Each number is 128 + 32 x the weight over its row's rms, rounded and kept within 0 to 255. Layers, rows and columns count from 0. Numbers have three digits each. The size before them is the row's rms in percent of the matrix's.

# down: layer 3 MLP down (transposed), 1344x512, rms 0.0975, rows 1068-1134, columns 64-127
# gate: layer 3 MLP gate, 1344x512, rms 0.109, rows 1069-1135, columns 64-127
# up: layer 3 MLP up, 1344x512, rms 0.113, rows 1069-1134, columns 64-127
down1068 104:118126140139137154151087081070100081144105097137154157146108139123218159086158139126168101130113162060098120114075080124114126168121106203109063151160142099105058175084177115119146073163084093
gate1069 103:104181107124107124096159105111167136211169188109126124156145234094153165104120109148100115096124106108106147130126123158166148125164175090120160096123143101111123126112103191096106132110130106
up1069 102:121167206115190109133095118118114156167116150145077122159140143177119104097123115152161102211088211124096210103141102127127103101147141162148147122142101150069156140097114080120101077142143065
down1069 100:136175115166134137117123134099142099079184152056117143100125088100089111119214098106106131116154144151121127094103133128141097083202116078117105176167118098045151158121127064121103178108116120
gate1070 104:134146146101130087090075110211120174110188122059128139121120171168203132156093107115113156083114142074144181109122135122163100140154104157131170120151127115106109069110145131140137151111117118
up1070 123:092097121135072154165164124070093173072126112106129110108137154104134107133136113233138125169156152165104129086147086071093150080111153110119146150083179177133120092197052129126082070202134131
down1070 097:182061125093143149094163102148120162105162104066102164094075098146189124171115116182132098149098120142089148108139105139113111126110105128157137160124107230145115137132129119145125150181165077
gate1071 102:117173116148161170082180112156113079155096119155113089109107148159148171144150099119126096143085052177110103147159112159141108197074164135170129099169111168074119116128104075098087064137092125
up1071 112:134100070135144135091167130163178158146161161108087125117123096127118134121120176137091135151082108097128127088065126179121146124132173154105095101114131101141143126153096183177134158095090145
down1071 106:135133124210082101162088127091140128122142128111120133112098113087114113083076131145111149122089152115122156086112067171113105146096101155136155164101108151153150046077097130121109163122169110
gate1072 104:167111085077023156114199097113153139162112137095132110153116107137165153173142113155122167162053110177094111175106144144114156117095138118163129110122108138139120136104109128110146185107168131
up1072 106:087135098083138119134097058183187068134135208099124102127164123143119127200190134103089093139127164100120114109131090075168143125161161163111034109125105134118134114073126162143118063167128164
down1072 102:126047128130120162163088117124166152180182110082146164190053128183170218138102159100139110135123116124172160151148075095094115067117115043155118124131093212174115122141045115147131077122159207
gate1073 093:147134130153156157151102096090164177120068138138119182183087134139127112100104122136110114146163130148163158104124156147144171122117176144104070085069129123188176126127206123143122164133087081
up1073 095:111175131135068152079131083122176166185087134128099138145137136139108169128083092127058130153145150167108168117149104122123165098102167108139086099122149137125118141166082112139109096135163164
down1073 094:182151069144137096147179144124161076115099192133082137103172143153116156129083135036155129143143136115116096138144104132126174088172150125076156117129129109107139138098136145142144145158153159
gate1074 105:159138149132048134032066135136125116097169073158098082153164134187175132144149112062129170108141164083117085199132177150107116076106101106136153147098067153158153093141107100106110176081172194
up1074 098:097172157090107160156157126165104210165128149192091110190134101120139118113165115085075155135120129103194054107105101139086089148106120102136087124138160156094135107154141113143125136092197108
down1074 100:169097118122149161171113156090186177081137192105129146163123095116109119107129116102110118128080150077113098110147207166103116105093218044182144101081142149106114115088132095108105145141082048
gate1075 109:146196124122085155180089141087078155116129122071165176198117119168116169064143111138153102116164137147173093096082096150172144137099129105102144088129097129179113083165056175045192067072077162
up1075 105:129105125151127190095179114139180122134103153137179147121132100187086114153122137139200141143078127147145182113131134121074122049096108159126087164203152114129105143106190126132154107134171109
down1075 108:165154093114159174081120080183131114177055173149106110133127131182151140145046087138120140114092135093150124130072143131138164144173082177143127100166115180113113123056146147134145142107138120
gate1076 106:069154128165150144167129114054131093122060185105103132180145120121036125130119158088107175147109116129152124073113130155129104158145134078112042107126108084092110077113160134108119094156146176
up1076 108:217158163136134106073129151098184099095170144108116120138126121122143128110179085116101131081088124069110142171161149130174145109074091116103153160113140129108131144113120094109135097130132154
down1076 108:106140113112116139081068102071120107172149081117163119140169086124119153094132159078121124166139066097153103166160080141149111151134117066127164152129150155145142119136108161181164137125106104
gate1077 098:158097108113192130091117161151137126122120156135155168112130111098140161112143168121095139178173147134122139035177155092137122105126108124099088119108119188223137117108181143117109152195115157
up1077 099:091113125164166084133151079157058177132167128113077150090075102122099133094152175139117131153133148136149135092142106134084115107108166092097105109087119130174102183132171147137110111087110174
down1077 106:164102126124054190155115098154121125185193100095095161118126096117154194190139128094109164176096138120106196118144117197131065102188141121115150137132123142138137075172137168184103056167081117
gate1078 103:162126114158117126138104167094104147144111202131096083092130143094215134100164096116148160142141140079086127168113144135099158117031143146138075127112136109111160162141105160111107160118140135
up1078 103:139135102115076061145126153098116139163073046113159084111141139180109106046166178131107084126065187122090136137118098153096107145147118119086114081091119099118100147090155133101118136160121082
down1078 101:192132178203156140152121161113116142144069153137111111124120100094122096090193071143119147116167139101158104128118086098133128084091103120071143116119162144086117114161148127103094144140116152
gate1079 104:120138075162065102136167106137158131111115145134138182118107116150099144153120084127144117087111169149091138100106151104076088094080091102154117092171143145133104148085099165114129116134167111
up1079 103:166192142132124175135139122164211123149153101160149099132191143107159149121120100104151134150088080172090105106146074135172149087084121097093129202152133081103155119087130132119130116200123152
down1079 106:105145149101148131060125161159079147140097158105152126183121072126117131076137161167136164135079101097086095198164138144129141151196102124109131121114130171125096054126083143155113134086153131
gate1080 098:138143142185147071176168155172117153140121154119163120157127128097071126124141137160230177161107109130107111077133170106159153111097065117147167155148101149132128101165154054112138112093148126
up1080 112:137084110112076096114135103153168129102133102140172140150109144160071139129111116086163153103123119081088130140109132135071171138162111152107160123166080163107093133162147202176163155175171112
down1080 115:164136122132055095137089090153174159154089128158167111148197149166108144135095079131141134103148169125091117051125148156145130134141129136184097059087120152185106132154110123138120123163094146
gate1081 094:083113092135212079081151127134099124108122130114138136188102163107164127172143081100049130137093098069080135144062107082167109125091101171138120066080127141181081117071128117099173092124106160
up1081 101:119126136108094127133185122142040170114086070116112082087077116122112131097157150168171141088198161101110099146165129134144135141106145117031140112130114145125162107149152126096083109132141141
down1081 094:148145109123167087105138097120145123133125188069147102130136152125116067102147086087046068116086148076179125165162119147160132138161115110112092131185142112150094141089123061136126169120116129
gate1082 087:140162122105118077142154096177141178139158166155072142120080114153185153090143117185093145129154136118188127146132136098142103157153152097111084172122185196158125156088122143171189119112150143
up1082 096:204111135159151121150106169120090184119169085128164066127122118145160058131105087182137164160123118147094136084149155114103134143123126163120127196091114083123171100058148119147159170075153148
down1082 086:118120152143106068114096132178124123145099108106163087098100175085134114139142160197134125136121069149157128104144084122157136169179138140118181165095134163149139159059091124100079181124137130
gate1083 098:123149089115103120100125155110113122122145132119135090120104152154075196100134178069100149074077158164170155139095144187089212100094146145144136127134100071171152119103131201165090125161120069
up1083 098:106157075078090152157115146152189127129126117133164107126091152122078103186150146067119158121171092164130109120138146123114166186106111145144061146159100104113158156112119124136126184128081141
down1083 124:166120145150116114090122131130067119158124120154117155100129169070121113190108172152165118172146126124130080135167121190156064125118084142116136133124112111100058121164168109132189170162034155
gate1084 107:071118108127145114067117172113203147047116077116107163170117160150137156134119170143119109072105137112090162101150095093122127077142111145068139153100116107114121109144082175086178165134119132
up1084 109:090102161130096128170115158135137085140141169066121170164110121186136109148175103075103041144187090101144074148097109094100129171105128198096119096109123114140165135134167151182179197191128129
down1084 108:101162147172073083131150124160090107137121102172123112150123172124162116110155213133100092132117149137110136094158092126059098139123062086125094059098095156128116115137082118127076174168213153
gate1085 098:130091095155138067152167092148128081183149118104183121136164155125101170068149136040086135141136151136132168075124112112126127080145112073147182073156064120114157126135123138139127115131130096
up1085 096:153132150128129144151146170137098133079154124075164127120100099090128147106139131215070109097097110089065105156188107094176178125108153123127085147136129099121109129156136164179149102127101158
down1085 100:140110131172114163131094113154124153104129120130138108144075082103053098109140159160095125174095068138141110138106071137097107192089134111090172148133168138104066161059126132103160134146105114
gate1086 105:127091157131108097079174144123177139114135094079101160170102073160096169043144116152114162087139174133115182107156137103116127075067156080125096129144118145136123167075106115135198112151122151
up1086 107:184153158128211163169107158130174077133147169130111143118115199176092119149124141145108103095125050149140102073095137061151183136072124097090080102122093093147104139084114163125095115176135118
down1086 103:152140143113110171128112173131092146149175169180120096078158150112072146130151138110107168115094142083145106144123065089111118095189141155163072088073131139113139100112101180130113109170134106
gate1087 091:103076122089125115100133105149100119094157172134086165082161164136121152126106165101106122084125166160158151133180133166100143158162132103066102087106105145153058129186124168131111127179109109
up1087 094:140062149091179153137151087109137212093154122103148133134129152215127165127151141129101197139159186207114139142125105117117173060146128166072073211156142132157143098145154116123116120090174132
down1087 089:145141154144086124136069105122148111123113160089071172109132120163146157127105111173101150148114111135128083184116152145126145105121195134156139112202132123119121110169159089126139109140083100
gate1088 102:112072155169113130175151139118117099129150115079109114133097101119102038089147088141152158096122137212049092136158177125144142168084159111152160111110124122125127106147071154178156153142124171
up1088 101:134144145171141130164100133170159135149079124107135136217148118136085137159062162072111154178039167109158099151142091131142085113130174138136174095173126127118131156052114106144072117116162074
down1088 107:097098137096170133101143157070099071148152114097157057081097141104211154128140160103134134149139076129139121135113125137157111184115135172082127120144139113145185163167166167127105110103119151
gate1089 111:100105119135150118103189138131175167128177122080141139084129162168143119084144189099126111092079096131096099098123131135112124137158173082144105160126126137095138218150140130140049225173144093
up1089 105:063088190122188124222164137092076117165108104071122156131121152076106113103133145111122109105137096146102217159167147135132065156122126074080125143142084112133130156189104134119131120103109175
down1089 109:079140117095136137100131114090140126170142109135139100176128118099187171067140118070105130121130163149167195147115173102074164129149108096128070111145113113182111122142138145150145149133074123
gate1090 110:135122087123178120161126161089149123114117074114155160095130131137129109160104099120141092141123185078105105120173129170073169098107111153163101125116090144104171103060145140100125133100137178
up1090 107:141125164147154139153147107121130131102126137146180065114141144145083101178149130125131095136070140098120175098117169151129115151094198138137117111153110093139136174110151126108189106111136128
down1090 106:145114137112135112165133108081138106130152099142143118040095189163123115104115115154132142156124144074104164149082157161141120102089107107088115142156085102163133130104141202186161083144158084
gate1091 100:078122112158109131153177105112161156133134127182118140111145155140184074160149138160163192106159148127116161151100136100174132070128108074078133134131137116202124107108115134170068158144114147
up1091 101:120126131091088146177113132152117115146145140065173135078093117125126091149123086144103170203132163126149157140112141122125087100170079119151125166160063147089120096050099176087136138115121143
down1091 099:078106106172159121132140101137048128101184134114162116091112117153098105109153207151166128148157057167135117123140170161154117108160152099112182106146111210150121099135160184145082128107188135
gate1092 099:074152137091138136141081126166080113114111114132127134150112084142052138179114107149114165189128155114139142150088130160154134079093138064098100137153132168095149074088142174149146147107148103
up1092 097:130158085109097157145156062181105136090179127146143081144121149134147164094130172143147156135170175097098156081158162098171084189176104154085106160090167143205080184128118092086134069103172072
down1092 103:140108122119168134146129107125154133111150138148086078091109144173099153095113164083098209135139106136105110034177118170166102166106126153145108130096114156120110163071101137180162123151138133
gate1093 105:163100169118158152136145124101121135105109118166114082149113116129153172120142071158065112136129176132144130110075121104138144168055105167157137112141158155172109131200097136117170128091104086
up1093 103:123136150130131176107120137179091206097146117206130101135201108123128109168143166078084104162117087116085193094154125186128181178149110096153097110124107149112136202120124106107166061152166159
down1093 099:142138112166112169137122152141115124149150108134066148071146145154120141166093136122169151127146147147075159107125104125157227163160148142099113147097106137114143188101040116107140122136110084
gate1094 098:139114116176143081139147155142147121149178139106092146136066106145145138114113148216140197117115114134098104175147096099136173086112134083169142138113134150166105131140160099163147141127153137
up1094 097:100169100187139103195112131107109125079138083114167157131097117146097147183052143129189110142122179220106117147159136127140089074159137136171180123129138141172117120099092136099149116110111169
down1094 097:109143135092123074143117169148136108054104112101162133147161152145098119080147151126157108149110121156135154142100159103093186080118067158101107153160142142185083138175122082152091130142137119
gate1095 104:180113127136204153173133065129105129106189229113134157118125146154114131114164153126123125138092153128150161150065152153105037187119147100134121116149185129125083065100141104152158140102170137
up1095 116:109088148128114113031051162110138118117061155127175190147129129141127173136131112161151154112098129122156089140097161090171090146172071140164148138101067158140117177125150145129130076106098146
down1095 109:099158075126090121074092098123156094122126103088135093082150096163144134152084154165093146165136117112111125143097162103144138105129099124070134156120108095106167180114099114148105151172136120
gate1096 104:151146160134093103119132119188072071103163116119123100184076092111071142111148116106093103174101085110147032104161094082142113152144091162125171154134183077112130130089182119171133162086158189
up1096 103:125094143006121161070101071070131089109116105139088110140184166138068136066132083095041135140164174151110150137145129145147095079136066171134151143138131117102145160125090137162148134170166116
down1096 104:158150159120160075083072099118134081117136120144089138132174145115109094066128187161089071170115097139162080166107129164139108108112041125160157122133130109172123090164073124092135140111104110
gate1097 092:127122110186116113201074130144066163085099134151152117074167089110094122118186074075145153075121063125138131185083116116128138142129124102153124103134126165127113153109171126122131086169101080
up1097 097:159111182158156144133083126063077078114098199123108105136123099068143100108177053120103172109108055181133105135079119120126123120106102137111133075156125045179099142173136117127089175130125161
down1097 097:085080096139127131124171131076058127184090172106113163110097124067134107135146109130120146142137115106114160126145125160126122148091075137144151085130164101072077156174159114127127077134107174
gate1098 095:063161174108181119135100126097149130152166115091114048172087139149126112095154121133139132088144153143130061081119109181137152107118157167124124164066146086077104039074110147114115165161167098
up1098 094:072189138053121138106132063158178117203189164115141041128160125115132136079147129137127116118141118189155101108107130124128116152082135111120118129121126069143055083089138150168114097131104158
down1098 105:071108147125093127137054109097162133177189181146102102121129151141065187100117092158113140135176150123130058102104127172166196101072105128130138172144173115101112115089141104114183122138185083
gate1099 096:176109116131097139171131139135152092162141104150163102160121145103141102140110124130152121101133149077132109178111115137095119151214143167116123160074069089078135214120068195162194165169135138
up1099 104:154116105065118122133145121098091089108104151135153105104167113081145124128141079139158078069184090092112120105117172097108168109165072126075140157099099139140099055121078100175102131152117106
down1099 095:119092108156109195099147103110086101081147179202110152151092131102169129040096143121161117095149123102155157119071063122115127208161157110117168106084162063088133141147101123070162087123145135
gate1100 103:136103141138163128100124174146149112150179147087128155136108191131087192082146120101139111132148135153135074176102195083141155122110147098138119132138138118123159108118132116129104128067116148
up1100 101:115131112114128125111139158117134185114108133130110176084109094215103107088136135130159116138170169117096135165088183053060170098155174152106139131147094123143159187128117098112100123091087154
down1100 102:145076104163165151142110122078075187054108130156127084096063139159137053084146126196155113102090116130207139155182155076139067169132105167081121142134150136117119096089120074192124149137181145
gate1101 098:165153164165114109098110087153121117150074141172097125123114129167111066115123168073119085136177113085107113110122161134113100154132127183178136129082142139190129138058149081126115105107043131
up1101 094:150089090133121141106180148168132116143144168108149135184166098137160205149165165161073174121136115131137166157082177153170095164198134154158108088159104091157156129146154110078122094090141189
down1101 108:119111076130177126085160077176135127097156163087170098158126097078144127135148089133131089095122109156132089140142133140074122153134130076134187128094112171168173166171091088108113049174101147
gate1102 120:135130205107137185040144055153107163056146099175119150170164104184165154142139126143123148144178094138098130074171110142130163153147155062122152169104149092163086062090153119045114131181066132
up1102 127:145162094043083070108147149139132140111167123128128072166152162150169110118053113116188092130164147160135155113202136146048139065128161120136149080130147122141113078151171128099111150105136105
down1102 118:111079152020091150120159116140129099090137107110144096145196132160189132131122115128156127128112157137116130135141167067104100120136128180117136108141156125146142111195097137077148075123095075
gate1103 097:138162133152140161148127134112149074151204118130099097126146127107119160152156147153151123127110118121149092170086126178128121147178123090053131113056138131078094119093145117141063166166144137
up1103 094:152126140124099205124103097091114173090084152141133137080043111173131091126124141161083115078100152119135125123079101106116132140125100119103183199191114109101131131135118106188172115113107178
down1103 092:168139137123154159148154099135116116173113079150104172095124073148145127155069156113137115134114128101158077155198110112123162096146090124111096123090121108118076123146106117142144206132156090
gate1104 098:131135138092106075115143073106034165111154117083140067129106085131099141155150176108139118146152161142060107130175086152149147109185164077165108119080150123126116147075128126115123160059161098
up1104 094:140081119175128163158121133113161099114103178162124098157036140149094135170094149156186084124116064080067109097090128169140133100188215143177076115141109076140141114083089120152119197159118105
down1104 097:125089150146179138166098087131082173128179101140122128131146174102107103100148127134114112119118121085137153062066183161119127100157139115171135155127121136138120081122150113164158169138106132
gate1105 088:170117164071167165134118083073105155129110165139144135113147160127143131133150112065146102145126177114115102132170131153142157043102137111147097160159165169156167089134128112107093130208145136
up1105 099:103172126123026087156157107095154219107109147116100151189178124068142068145128084160119100123145082035091176107135086056095074124148108170144190140133121174192135141149112076079153188141134163
down1105 093:178062194098149147140101140124121088141108153164116176140113119119143179126103131163108169098134195150104177153093196130118169138086097151113053173168147142109124103094167077059078148162149149
gate1106 093:101119125143104157124096057149110091146113076116167135116166105177151165100034135123142136170149114124209147177113120164180120131150164085113137155193106057126156135102109173117098150138083120
up1106 080:153181118156099132136107149104093114133106091129126049124093095151124080118130120126171092108109091107055150087124166133088127160140187109148116120066148181114133060129141097111118131100137089
down1106 095:190147124127142056143064122130085173087139059102147150126142084104099047119133104122117110109119147133119121115159126115116189147162141096112145140160174116159179144101142107108105133181104125
gate1107 101:102147134093082140124147139111075136119124149164122135143097129127125127137183152090136151104119080164060184187134086164135074107179156137101146109152168174131097167133126137161168081119145127
up1107 099:145154111152160119117111083075090090156098073157181152091126114127141094115124151133131130129084144194171081115157118145114109115091114146133143178057147098101173085134122138160123137103142134
down1107 109:066174125162139128135099151143116070169085116097142129152161138127108098090119075135138180120097044097128147142136120123110212109163066122065122135124202153088127144108128124119126043111148125
gate1108 105:151122093124195142098134099128181146128107088127157108100195149129140070103112211148080135115063177096113129117132174136189113090157096134162131094143105105207132120166081112050059157082131181
up1108 108:152151192135141131069104078108114113085114145125089159155137132126129136097085136101151089139121186109084131171140154106049103120112148090133162095135155138106089164128097168115124120089095195
down1108 100:087111147128105122076143134100157109100126141126113139105121129122114136155127062105102124114141144151193134061145154068109101157110137086120102137080078111088102116093142172154203086193143148
gate1109 098:131110079116156131175076111129169146166151112091139137131091178119051082117109121108182195135136109181155098190094155122138143064127134084122088130131116114119121011117143092098150172122181178
up1109 095:039055081140118128081210132128203126100116161092124141120194106167135145141121110185118061076122107109047113153089111156114130165125173118074160118150109083073064131088081104167085116099138135
down1109 101:115173167175070111103106120103141102146070165176143136113149094182171134112105101092183121134143136100117112105116102147114131154102053135074163147117119156141071109139114104119124137163075124
gate1110 098:123087124099121140126082106111133088140148218134132121111119103162192139083130159154067156177083121124139177159136134073130130090125208116144108081140163140111108168119100092147178116106109098
up1110 095:150056114096153129131104177170180116087121125142117181120169083118121172171156148116152110090162145094124132147162146099139116083113164087164113138065153105098147161124115106164174111182129132
down1110 091:126144164073081135179120118168148099155128142081103132061159156168094107121107101082133108085167141152125112133094094138180132189053090201125134122109109091110142129165104159206112196120114115
gate1111 101:086131169037100099114095198130133142114170110147126080153155133101187115139139114178131123094119111167130159096137112134124118153169087107114140147124108133108111126135096124198135186146161138
up1111 101:162129135096095117151136123161067148170109123163115126093092096077156180111121127171116083122119172121164151110087149131093115099111189158140161123149082183125083153128104114145119126093147153
down1111 106:077159085146161063107121154172132167153122161133089097133187154115155139136103153154114129116116173127118207143133114060194109127122139136192195105149125169145129119083172105107082119142143100
gate1112 095:083110110106112098132128163187113094160140153099168113176122101129156149097108141159104104124140164117175112131095111188095106163178088159161172143126145158187143097155142099069174171125124170
up1112 096:130149183111115137163143132146173102136128142073120135192076068166114105152185171096133128101144196087150158134142093139092096132115114121152125109083200136110161109091095134109199119156112147
down1112 091:074148167146106143167118077155152083184065183095100163150135146123129137074130126093099087101108095133104145101166132153160156154081167101124145100119083120060138086110092101154200095134177123
gate1113 092:134132151103087068109122122086105118159097155147135138146091127161038082159152087063138041117150082084120115152104158090154107176110130125166142157119155145105153142149164171123098127134161136
up1113 095:101053151129077128129151118148120093136170111128146078084141078146132104147159160051092166095187102141160107107099175112092105124104171097171121158101129172132069102100095111160100155120159068
down1113 090:127128099102096128126092148139194084154122190123142214064138111162120120133135139217127034146150151155135116057084117153049132125199116166122146116148168125092087130110159125130176087109094113
gate1114 108:147144086093110119082170109143096195121098132115117100124130096099145136166120116124166146108145154087108077120145136138163107101116124099175146095124135171070146156095082119179159119130141131
up1114 104:125110100187081188143140143089158151086122129119103092131144100091145102131176140177158140097131096118134143082103097153081114100092106154117125131118140113093120190173214097137194154119144115
down1114 109:124121134155148125096157176119086042142121073092115107172199105121108131150190108205169145085163090133165095097121172129115125149116114101127153141105121155107127129140141149145087093161142108
gate1115 095:110152184109193148196139133135177154112095162154092106067104187133114101092102140153133149144191157114135192120197129151092131149115124133064087132083097114090155166098039181143097135134127165
up1115 102:122165168149090124055095091083147084188097120168020137111134134087168124134183152174089086078100117133168148084166157146099117105154104111144159166188168088124118100141109108143177088127141087
down1115 110:105149122104145149120151142019141119143202115164186091090156088114157182111173099063180088103148131122129084123136142095131147094101181118200068093133108126123120088155102127101154091129145054
gate1116 098:106122137116096137143101086149152168135104131116110106129133101088189133163117103101107067132152130157180096109135112119053111094069119136135170091105107165182103122144037130137083095157152135
up1116 099:157105102118103122133127063157186142144062126152168163096082106124161188152135153157086072152127119159155135141135136160082129042074128139149084092139072158162149135112144090107091142145101122
down1116 105:135119169098095079122118075145125118091057123143152109129099127085114105168106097120173134140097138150173141110106136140095135119103131107121134071139125161199155116188153100109076155125086136
gate1117 103:141174128081168137132165152102113101105126071105124091097153111121104143116052155108069178094118114066171083115106092131159167093050065108126081140112106140167116074149161155087079084131139146
up1117 104:070123130126102140139195098083145117115122141135067124135156110130154142058107144186114175119092122146076130088156149152154114143125115140170135177112142112142119097102129152126150077182137133
down1117 102:119098132153102133159138184073156164161132065193045176121119162136142147081144109181145104060114138132098138086138141114118095113123128129131135133095119139177153069081104135102159089122158170
gate1118 100:052130156103122094154135143128166141083203149170069112148097058173113129124136134100141149158100148176066128133169122149090117132179101177127148124151129164111189165100089167095133099122118098
up1118 105:095120158078040158083106100135170122134175128160116153053206147148155171070100057179169200130210137138117109095107120121130109147132179151111152165140143184176152159123146060166116153091221141
down1118 097:190082135136160116159146127137117188055090099130136125128132148090143029173084144065058146101127102150121040152117117174178093172072104120143159127168095105074106061120167120127119150169097075
gate1119 099:135070124146184178099132110129143164099136142115150076095154116161172076124148144108130076039125182190112144049123128118153144163114099158077151103159185232096145140082093117205042128062132136
up1119 107:168131098164098124133131163129118104152061092099152195096086129092138118088108175049183170133133143120097106126133122111099076187153102152138137130133167139138087169095129154121182073089106185
down1119 106:173140084137099110117098101119125117154102066168106170135060121050125130147098146132107142108095118128120152149139172173097063117077141103141144122164114150164118087125142176124133088168162149
gate1120 131:179168150131079118118137159170143141103118124119151118092180073127162132138181116121151111089136178125118108105076148134140202177115114075015111171149217166121161137080167107141111138149108153
up1120 105:155101085152162192144146114114156021096065067151186140166084135117119141108122108108146127135145113088076094106132160136148168162143106183097112125171169106123158121099128147149118081150103148
down1120 127:084077212110064082178152144169152135121129093085100168123097072131147176162160178081125196129139161140133159164059176167090113175091079084105086192064163158176129127169202160120145128166179133
gate1121 101:182117152106172143067141134093083158100176147094108120141086136098162146086145130210070144108175136105122124136152159078058131165140153192148160145114074142132128101177128087140168065115128135
up1121 099:086115132134176131127136150134111130147147114112094130132072130131179166116110099153139196080166146172172168170097144136146137118141116123098165189105123120181113082129143191109145091161144137
down1121 094:096084098072108139136180081101147119118118169109127136082198141085122115084127150092190120163141143162106132049134112146164163111110139181128133159155102116132165130147108136154141131164178085
gate1122 105:086129101137151141120192067130194154118105141115183166093134184130146139136136084110094102124183101148096122135136114153133172116123102164103111143147138142136148093130157147142110084144142171
up1122 104:141108097105153156130127108170123134079143107142118138135170177096085099171119035156152085121151150169170165146173192108161180159129141131184153093173093099151171077092039132135136206120045091
down1122 103:165150201101157160173077169126157111111099097139125171096053107123109159114170102083168066141173076119086168159114158172145090103107102061160115136161109121149146154130125181185133117147143162
gate1123 092:151158162092131125178110143102132186110139091156093132049116092117161163107179129063110128138156124126097105079085150176120130113097122182132139120149129169133116137129111203183091147132088131
up1123 099:101141118093191106163098175143137125122104106070086097165138105078073129161126235139090116159186132117115120145138165152156089144206144062173171175151113157143183131154159150116166131093158130
down1123 091:181099106074135155152183168104141133129131155123101106079137087124109115098118062147139159138167101138124118144083153116111081133137123106095163125122119133109086142112146118094158141091071097
gate1124 087:110150118144139092099124120129175142089139101127135171074130171126130153109156142104126113117131117148145115124105091126144172064098160136133096163122159105057129149119149127090127080118093098
up1124 092:177157121122125129116136096187187070097173120170169106142155124159104099144147115086108120108160110125119102137086177111139061126177133090154107114151125098132151105086200174051131079117044132
down1124 085:115097167110121164140119101085165136049140133149123045119124114148152100142138112185224171136105149137119122165175079074129123181099169149140130125152117114087191129124107133144079101152112165
gate1125 105:142114152104112157147174110155163137085178118092113108147104167157114136195109117125152162171129130077178144110073151118179094198149104118127127143119115079165121117054121088198089157164126075
up1125 104:092132102151153129113104111074103153128094133138174151159137061145162090111146135131129141181117105133072172119161081120099113161080103132145185145173131151172066131159129093104141075122104142
down1125 103:148162162150125133102127126101114131147074126094145084122150114149117122033161107132106086134128083111093142122137118068107151067119100140094112115144133089103113099184176160119145122120114133
gate1126 115:145170176143097131115071102111088140070177194108135149090123117153136153112102134147166161161084074150111079090094113100179101094079130150111199095132119135129154115173120099189089142128113157
up1126 112:104152162131103124155142107115112088090176186128118146074192101135166137124142213155116126176129107094108140143096127141149101135082106141113122172086122112120178137128126136174083123130062146
down1126 115:152090144131097118072137173120098120101219102114106111067192146130101086100111162186180134109142120072059116118141130207132142091088080162137148121172091134168150094181105107133118088125100107
gate1127 092:086148103172105112119137105117131084101154105204158114158159120178087126096147106087095163083117170115099105124064136104082135102130162129051148077104095101094180130139171120135112063122171098
up1127 090:141086137107138151124153155135014187150154123151165072153125109124096109123145132124116114170146153094146096123106101098124140144087145077092105143139154148128183106120116138134114184100139144
down1127 101:089105102086200100142077160147189174143110162171164112083149088131145086086222111150079106095084155110099122139072186141100143103153180136083159106120101172089167127162077157136155159171116094
gate1128 100:166109115150104153120050143134157156120084134101146099126188155127102139127123133154057117200118131115130116120163099164112112148124117199135109163118092137070052110125123142205029124147099158
up1128 084:115128082134169093176127128182165142100084103111109151131148132156135166071116182102096115149143118125130107148127125125094138120109085133123063154163112144122135150090138185114125178124149178
down1128 094:124111133087110093149142052129074133142066109159127105096154168139168140158164119111136121168144148133165111127178132123134185182131145140103121151128152198181126143218165165080094101115181099
gate1129 097:154131122090123193162167091137088061102184094136154201126174159155162188156151109144153106149066038130143133117121113137105120142127089150167088113148123158134154094141162179138158124081055116
up1129 097:123140086077190161144144130152161024104146124159163141130095188183158148143160084132092108125030138139173118141168110139102150074118108155176112183139123156156080123107150132185150116103099062
down1129 094:139141087132141085095099138106143139106087109176101101088093150165103102118130206102184163152153189139138170107091105089127119147136190153137116106096107115139147122136130142078117142081154090
gate1130 099:123154096143165077132091162156129176156117125117110117073200142106161179155142113129086142123146089106164140193086142103173105069103098098164181100116126140152170117155130141128158137092076135
up1130 098:063174135103132104127126155161112145138152098115126189126159176126157110107114143148134199161169068140082082116139072090188162112107160152116143089085125143147162079124100141120162141148163157
down1130 103:080155176116073106097166115140112137186165122184144155125116183136152115025116119157113170136128109117092111084065138116122165104104127101114173134173236121109100170115116166094196120139131094
gate1131 090:143234120124104116081115180181197133056172138153150134144148087141134143192158110097086179155182166169139081127152146137128155149114141139127164120126169148093066165139139129091095123205105114
up1131 091:067148104118166058171126132127087178168135107143116115128140101089168175200155171130172111135097176091123153062074136095119082154147094163144163124144135080109117089158162114064122146072136109
down1131 097:178116147160107131122166166063156147131119102108122105062117179064175174127049194133126149161123176081166160158130169130134152111125117114124109076161126170138118151146105109142157147140140091
gate1132 101:138075198106131120076129116115124135171066152111113107088187144123112185160082090201123144172108084063080102124088125143119138111123120104125112129134101173120115093121096161153171076117077125
up1132 098:130125078130141125104122193159117128112158081150129174126163108135152107095162072066084145103136149149148116073121102086115119186112124130129135112115113100128133100092151127142129136129147108
down1132 097:137072165119141163127151195121159118165148119155126093129161161107109141109115175109134149097137153163107163115156067094106147204141133093123128088119093110154177126116090144152090116131093110
gate1133 098:142099128125135085108180135155170119152129180060143089123128122098092119070152117117101103128148148088125155159139109130067160140116122091146108113105155143203143107101139159107086188076174135
up1133 095:145183121160079124193107076132132151112136156141132125166152097111124107118081095207212150094112142142087094127131184199128108145133118211175169159138119148144106096151157044126163091139119136
down1133 107:121174120102098108132127170113146204073090178126105096170156125087102170076093150153154130113085133166094114134152186091135127093108162170178173134138049113088076130156095150187179107097150146
gate1134 105:086133100120094153120124124131145103112163160114154066106153169166090079157155126134156166123146120148146123088141196133168127148120122082143153179140106114096088121100115075133147107153137130
up1134 105:021141181151144167100207107181113099148140160076168080087116145122144151100103143111118147126119154129170118139193174129178106108110153098172118177170112125052091115104136177094114137141092106
down1134 112:149097164162102105165159200135097051115173095098118153161097090162174177163092137077204172132162131149106133101127128134112136140141144109096100158106092144126163139202158088145116152122111091
gate1135 112:149098110102143064093118118183154111203135120096130185168103137122160142119115105101099127126137113110101201151139081160136087141114186077123113106128125056089102156108144162143142168124100101